python train.py --n_head=2 --activation="swiglu" --init="normal" --init_std_o=0.0763 --decay_fraction=1.0 --decay_shape="linear" --final_lr_fraction=0.1 --steps=4227
Each number is 128 + 24 x the weight over its row's rms, rounded and kept within 0 to 255. Layers, rows and columns count from 0. The size above them is the row's rms in percent of the matrix's.

# layer 5 MLP gate, 128x64, rms 0.0878, rows 0-48, columns 0-63
size [ 87  91 105 100  98  96  87 102  94 105 107 124 103 100  97 104  94 107  92  85  82  93  96  84  99  89 128  96 111  73 105  95 116 110  94 116 107  83 120  96  98  99  99  95 108  96 112  94 108]
[[104 155 154 148  95 132 150  86 116 120 172 157 126 128 104  87 123 126 115  87 170 130 131 105 103  97 149 165 115 115  87 159 135 124 131 137 122 146 117 106 137  96 123 135 122 137 163  76 112  77 149 107 117 147 130 115 172 118 133 126 120 109 134  83]
 [115 134 147 143  96 138 111 125 121 114 100  95 133 153 130 108 174 110 138 105 147  97 114  99 162 114 152  97 109 135 131 168 130 107 109 156 121  67  97 111 116 125 135 113 106 104 109  98 129 106 113 112 164 114 115 146 133 154  93  98  64 165 151 119]
 [121 122 144  97 142 132 115 125  77 128 103 141 147 106 149 150 138 107 130 133 147 136 162 157 158 123  97 117 102 126 145 153 140  79  89  80 156 135 101 151 121 120 141 122  70 141 167 110  86 140 170 148 118 163 110 141 158 141  90 131 141 138 121 153]
 [ 97 116 164 160 122 127 121 132 136 125 154 128  69 112 139 118 135 152  92 160 136  98 153 136 108 107 141 146 120  91 153 113 153 149 141 147  81 152 112 122 186 131 141 138 164 133 134  81 137 116 165 149 139 121 116 143  99 167 106  84 158 114 118 128]
 [ 98 150 149 149 117 117 126 129 106 133 117 146  81 131 143 113 152  63 143 165 138 101 140 119 144 117 115 118 140 152 135 117 121 121 100 168 109 154  88 125  87 137 162 110 122 141 172 141  96 135 139 154 156 149 131 171 169 128 148 182 106 142 148 135]
 [127 102 144 144  99  62 134 155 124 116 132 178 153 117 136 146 135 114 164 146 121 107 161 137 170 143  92 138 126 122 118  81  98  99 133 158  81  95 121 114 121 108 156 133 100 121 111 126 123 104 131 140 154 123 149 125  90 120 153 103 167 134 128  88]
 [131 105  91 156 145 156 133 150 150 101  99 119 164 140  98  98 175 166 127 140 121 115 127 126 122 175 168 144 116 176 134 123 119 132 121 157 147 120 149  75 132 146 102 156  90 152  98 144 127 140 102 141  85 122 125 144 110 169 119 115 166 132 118 144]
 [107 139 122 127  99 107 145  98 133 148 161  89 141 144 110 180 155 150  93 168 159 103 154 134 142 138 122 119 148 162 139 119 160 122  99 132 167 143 129 121  97 150 110 128  81 129 110 174 122 108 165 175 127 138 142 146 139 114 137 133 167  85 109 130]
 [160 112 158 166 202  92 131 117 143 153 147 152 135 167 133 134 122 157 139 135  87 158 127 111 147 126 180 169 139 148 119 117 153 143 117  95 151 172 126 102  98 124 160 142 144 125 118 114 110 157 158 141 119 105 121 115 151 130 163 106 145 131 137 115]
 [115 133 158 143  91  74 141 128  92 112 102 151 102 141 116 153 175 115 162 134 115 137 150 118 133 114 135 128 105 150 128 140 138 121 130 147 114 146  77  94 144 101 121 148 141 118  75 114 123  67 124 140  80  94 141 168 165 141 140 135 129 127 112 143]
 [129 132 135 156 169 143 119 131 170 135 142 100 117 123 168 141 122 114 143  83 111 164  88  99  83 169 130 162 146 200 115 113  93 105 118 146 123 134 138 132 141 120 128 140 127 161 116 157 105 150 140  97 123 113  94 130 140  82 143 145 140 152 112 133]
 [147 149 114 143  90  76  97 124 104 116 127 112 147 148 134 157 133 113 131 119 158 105 168 118 160 165 119 171 134 173 135 105 132 127 154  91 121 129 173 152 120 141 124 145  93 115  96 146 113 133 110 149 123 174 105 118 130 145 137 124 127 164  84 173]
 [125  96 113 142 107 119 132  85 105 122  67 133 133 125 118 134  90 146 115 146  83 106 126 149 136 139 105 115 135 136 124 122 188 152 168 140 148  89 123 169 138 136 147 112 171 117 148 102  95 122 120 147 146 104 120  88 148 163 152 121  92 121 125 160]
 [105 118  91 123 129 151 139 139 139 154 115 170 128 154 140 120 112 211 111 135 134 136 148 153  96 145 141 147 150 180 140  80 133 141 141 123 136 145 137 154 117 191 123 148 148 135 121 108 118 126  96 140 106 119 129 133 100  97 165 153 137  95 145 148]
 [124 169 136 127 110  84 116 147 107 129 120  94 119 143 103 143 148 113 172 141 174 141 166 103 133 145 156 120 130 111 101 131 130 133  95 127  99 103 135 129 123  82 135 178 135 137 183 120 113 117  95 119 133 129 118 140 156 159  74 127  88 131 105  95]
 [104 154 122 108 152 167 123  90 132 149 144 169 132 142 128 119  58 152 112 110 122 140  82 110 132 148 117 173 146 171 139 147 112 161 126 121 140 131 131 141 114 152 165 119 122 124 125  92 126 148 125 139 138 162 138 132 127 127 123 194 135 116 111 183]
 [131 173  92 167  96 129  95 148 129 126 106 139 126 125  93 132 103 136 175 107 174 152 104 102 120 113 141 129 124  97 121 140 143  95 142 130  64  99 152 138 161 112 121 123 115 104 171  93 122 132 106 119 111  98 154 140 147 115 157 139 134 110  85 140]
 [136 130 111 137 101  65 161 132  92 101 117 146 179 131 115 158 133 159 125 175 153  92 118  86 161 128 127 151 104 101 121 114 134 118 146 119 136 123 147 157 141 113 147 127 117 158 105 114  88 135 155  94 103 128  99 157 115 135 129 133 130 152  88 168]
 [154 131 104 132  69 157 108 128 135 127 154 140 130 121 108 116 109 149 188 100  92 144  95  75 157 133 119 115  98 126 135 147 116 160  95 159  97 115  96 128 165 140 131 105 160 121  97 119 107 137 125 138  97 118 141 128 187  99 131 125 126 142 129 111]
 [125 130 134 109 123 119  95 146 118 135 162 172 155 157 154 168  98 154 147 170 127 101 123 106 160 138  91 104  96 126 118 137 142 135 125 118 159 115 179 154 140 133 121 102 130 169 128  79 124 145 117 141 107 132 146 155 144 108 133 164 133 134  62 144]
 [ 87 149 135 103 132  94 124 166 128 143 116 116 101 103 147 113 130 147  98 122 153 129 135 120  92 139 131 147 102 131 155 119 153 120 160 133 181 158 112 139 102 129 115 107  92 138 174 137 148 101 172 169  78  99 150 146 180 108 135 126 110 132 151 135]
 [ 93 102 114  93 133 155 113 125 133 142 109 160 138 144 133 127 118 128 111 168 117  98 127 135 135 137  88 113  98 184 104 124 157 130 142 139 103  90 177 167 136 185 141 122 138  99 130  95 140 119 103 162 115 137 127  89 115 159 124 164 116 126 130 171]
 [168 140 129 122 133 156 123 119  90 149 159 128 146  95 158 144  90 110 131 137 135 145 103 100 130 148 132 114  98 156 138 132 127  92 136  81 181 140 130 126 149 108 138 145 146 151 183 109  91 171 159  95 129 149 115 150 151 143 116 153 103 148  92 149]
 [143 120  85  87 129 166 116 130 118 127 130 159 119 131 122 130 151 103 100 124 129 103 156 115 134 120 107 137 137 112 113 163 130 110 109 140 125 127  85  92  79 140 103 111 114 137 173 160  94 102 176 171 118 111 125 153 116 160 174 127 101  88 124 162]
 [ 85 144 163 106 144 147 156 129 148  89  78 190 112 177 101 125 104 176 129 122 121 139 148 171 143 129 128  95 140 142 133 138 131 165 109 120 132 144 104 139  96 132 160 170 125 130 154 134 122 135 125  95 119 144 140 108 120 121 123 164 166 121 137 149]
 [117 116 104 155 147 124  77 113 180 144 147 143 157 114  89 136 124 129 108 126 134 126 187 158 119 156 103 120 127 155 154 108 126 137 117 122 189 116 139 136 122 121 163 140  80 125 119  77 111 135 144  82 142 114 122 141 131 131 135 113 139 122 142 183]
 [135 159 120 115  89 102 119 122 205 145 138 114 122 100  94 131 147 112 146 133 144 125 174 132 143 131 121  80 105 151 141 117  92 135  86 153 129 149 138 125 138 121 169 101 112 173 145 132 118  96 129 103 118  98 137 144 172 113 158 146 119 112 153 104]
 [155 119 144 150 147 136 125 133 141 122 132 128 101 103 147 146 145 139 156 142 139 170 117 128 153 183 141 137 106 158 154 109 115 132  80 155 135 160  83 136 161 114 135 128  83 144 154 136  68 128 138  94 113 111 123 139 146 122 178 163 155 123 164 150]
 [115 147 166 166 141 133 129 123 112  99 122 131 110 167 106  93 130 118 130 139 101 129 132 113 130 150 142 129 140 191 136  87 123 136 134 165  80 135 134 143 193 108 137 180 153 143 105  96 118  99 136 115 119 134 146 158 128 141 171 119 113 139 169 113]
 [123 128 138 118  98 135  98 132  91 117 140 104  93 152 159 109 163 140 126 140 150 122 155  77 122 127 148 136  94 108  74 150 126 114 157  76 131  94 125 140 139 159 130 126 104  95 158 151 148 130 109 117 161 108 175 142 123 111 121 137  92 120  96  87]
 [141 154 160 131 102  91 153 125 158 114 114 175  94 166 149 102 133  89  83 111 138 120 125 138 135 119  95 104 140  81  78 136 114 120 114 121 100 130 105 163 118 115 168 124 119 125 166 159 133 129 138 134 146  83 164 131 135 109 122 140 158 129 166 125]
 [122 137 114 141 142 146 130 134 117  97 154  94 175 114 103 103 136 152 163 163 113 134  85  94 143 109 144 126 107 122 104 138 121 136 179 138 120 127 204 137 130 128 124 139 156  81 111 161  88 123 110 102 128 101 129 121  81 132 148 149 123 117  97 129]
 [154 130 159 144 126 145 135 148  88 137 158  98 140 132 132 125 122  89 139 102 125 127  99 140 133 147 125 155 138 137 189 143 109 161 151 138 103 121 104 111 128  69 121 113 100  93 134 147  99 112 140 160 142 155  65 128 157 147 107  82 116 100 113 134]
 [ 97 157  75 142 126 142 166 100 123 157  93 114 160 109 118 159 118 135 148 136 125 111  97 139 107 157  91 163 140  80 101 110 157 108 151 140 114  84 184 162 154 141 128 132 175  95 123 110 118 134 121 146 138  99 136 137 122 114 142 146 142 136 127 120]
 [163 131 152 160 129 147 108 125 141 119 140 120  87 132 183 118 141 138 126 141 101 154 103 113 172  79 126  92  98 147 163 150  92 124 161 116 142 146 129 177 134 115 118 137  95  87 113 131 111 134 132 152 166 134 136 141 129 163 126 128  65 132 117 133]
 [109 125 126 133 107 113 133 139 133 178 120 165 193 108 137 165  94 104 114 138 125 102 148 150 110 144 115 115 115 178 151 132 125 127 120 137 130 136 126 102 144 110 182 122 151 137 129 114 138 133 187 118 138 145 120 142 170 119 163 153 148 115 138 192]
 [ 81 162 163 129 163 118 116 138 127 123 147  67 133  75 115 111 156 122 173 100 134 162 113 116 119 121 106 141 112 143 136 119 121 145 123 177 150 148 127 131 117 184 153 107  96 135 157 117 135 164 120 129 114 156 116  96 113 126 152  99 107  97 122 141]
 [ 82 137 148 119 115 159 125  77 145 124 105 159 146 134 120 101 141 130 127 140 107 172  90 180 104 118 117 130 120 146 135  90 135 166  81 164 143  83 131 112  90 157  94 124 113 143 121 123 113 115 132 139 116 115 111 129 145 106 123 108 167 105 171 143]
 [124 122 159 125 125 160 121 121 149  87 129 147 133 132 133  84 120  95  86 123 132 152 111 131 111 161 127 111 139 158 169 107  73 130  94 166 124  82  93 103 119 114 142 109 127 119 121 134  99 132 152 161 110  93 121 139 112 132 107  98 121 133 180 176]
 [171 162 149  97 155 132 160 145 104  91 109 150 105 123 163 131 168 161 127 119 147 116 128 137 130 118 164 129 148 156 106 124 134 105  97 154 129  93 143 174 117 144 127 120 150  97 165 140  96 166 134 153 116 132 136 104 134 141  84  67 146 133 124 122]
 [133 141 167 142 172 119 139  96 143 113 103 130 180 150 138 131 159 122 114 161 122 140 123 129 151 134 102 107 118 148 178  96 143 131  86 145 129 159 141 108 103 144 118 105  64 120 142 128 122 153 123 130 105 136 103 130 114 157 154  97 163  94 172 100]
 [ 86 139 161 137 134 129 150 123 106  86 137 119 150 109  74 164 132 161 162 163 151 146 153 131 137 122 150 134 106 156 132 112 122 109 137 123  98 127 117  92 102 121 100 161 166 159 106 159 110  83  84 124 110 130 106 113  99 127 118 117 126 142 103  81]
 [121 134 188  82 139 130 119 117 134 105 147 124 108 132  92  90 130 105 117 102 118 136 159 116 144 180  73 128 119 130 128 141 132 126 102 142 150 101 124 128 132 104 146  90 139 100 137 157 103  92  91 162 155 138 169 137 118 133 139 148 174 102 146 157]
 [133 106 122 107 132 159 130 150  89 122 115 147 101 101  89 103 120  97 109 131 146 125  93 104 132 182 139 135 109 167 127 154 113 114 139 171 116 121  93 183 126 117 169  94 165  80 100 110 120 103 143 127 142  98 130 132  97 124 149 124 118 131 125  93]
 [107 106 209 145 136 152 128 145 162 114 113 118 148 107  88 112 145 121 159  96 147 161 122 143 138 138 112 121 136 124 111  98 150 140 140 145 162  86  85 150 118 119 133 112 136 120 122  97 150 135 165 140 116 102 136 101  93 112 135  79 141 146 161 100]
 [133 146 109 135 157 128 131 108 123 123 130 101 122  58 122 173 148 116 175 139 159 153 114  98 152 140 122 199 117 125 124 126 131  89 126 148 122  91 133 103 126 118 128 114  95  95 143 130  69 157 118 114 131 145 121 136 140 113 126 125  90 116  97  96]
 [146 146 155 141 112 129 111 141 163 107 120 139 141 105 109  97 126 132 123 132 151 126 180 124 139 195 148 150 142 118  96 116  85  97 110 123 108 109 141 125  81 124 128 101 106  88 117 175 129 139 114 126 152 103 148 155 115 103 128  95 164 103 177 126]
 [134 158  84 138 125  96 119 119 112 113 114  83 151 116 134 133 185 115 119 171 166 125 167 122 146 165 113 149 124 147 147 103 117 112  80  95 145 173 140 127 151 141 135 123  84 160 105 158 111 177 134 106 136 128 136 144 143 167 126 126 131 132 137 142]
 [135  80 181 142 102 114 131 137 123 104 126 172 128 137 143 141 110 102 151 122  89 106 138 149 141 124 130 104 106 106 130 125 126 145 137 114  58 149 152 134 149 128 123 140 179 113 149 108 110  86  85 120 114 108 132 141 155 166 144 129  91  88 136 104]]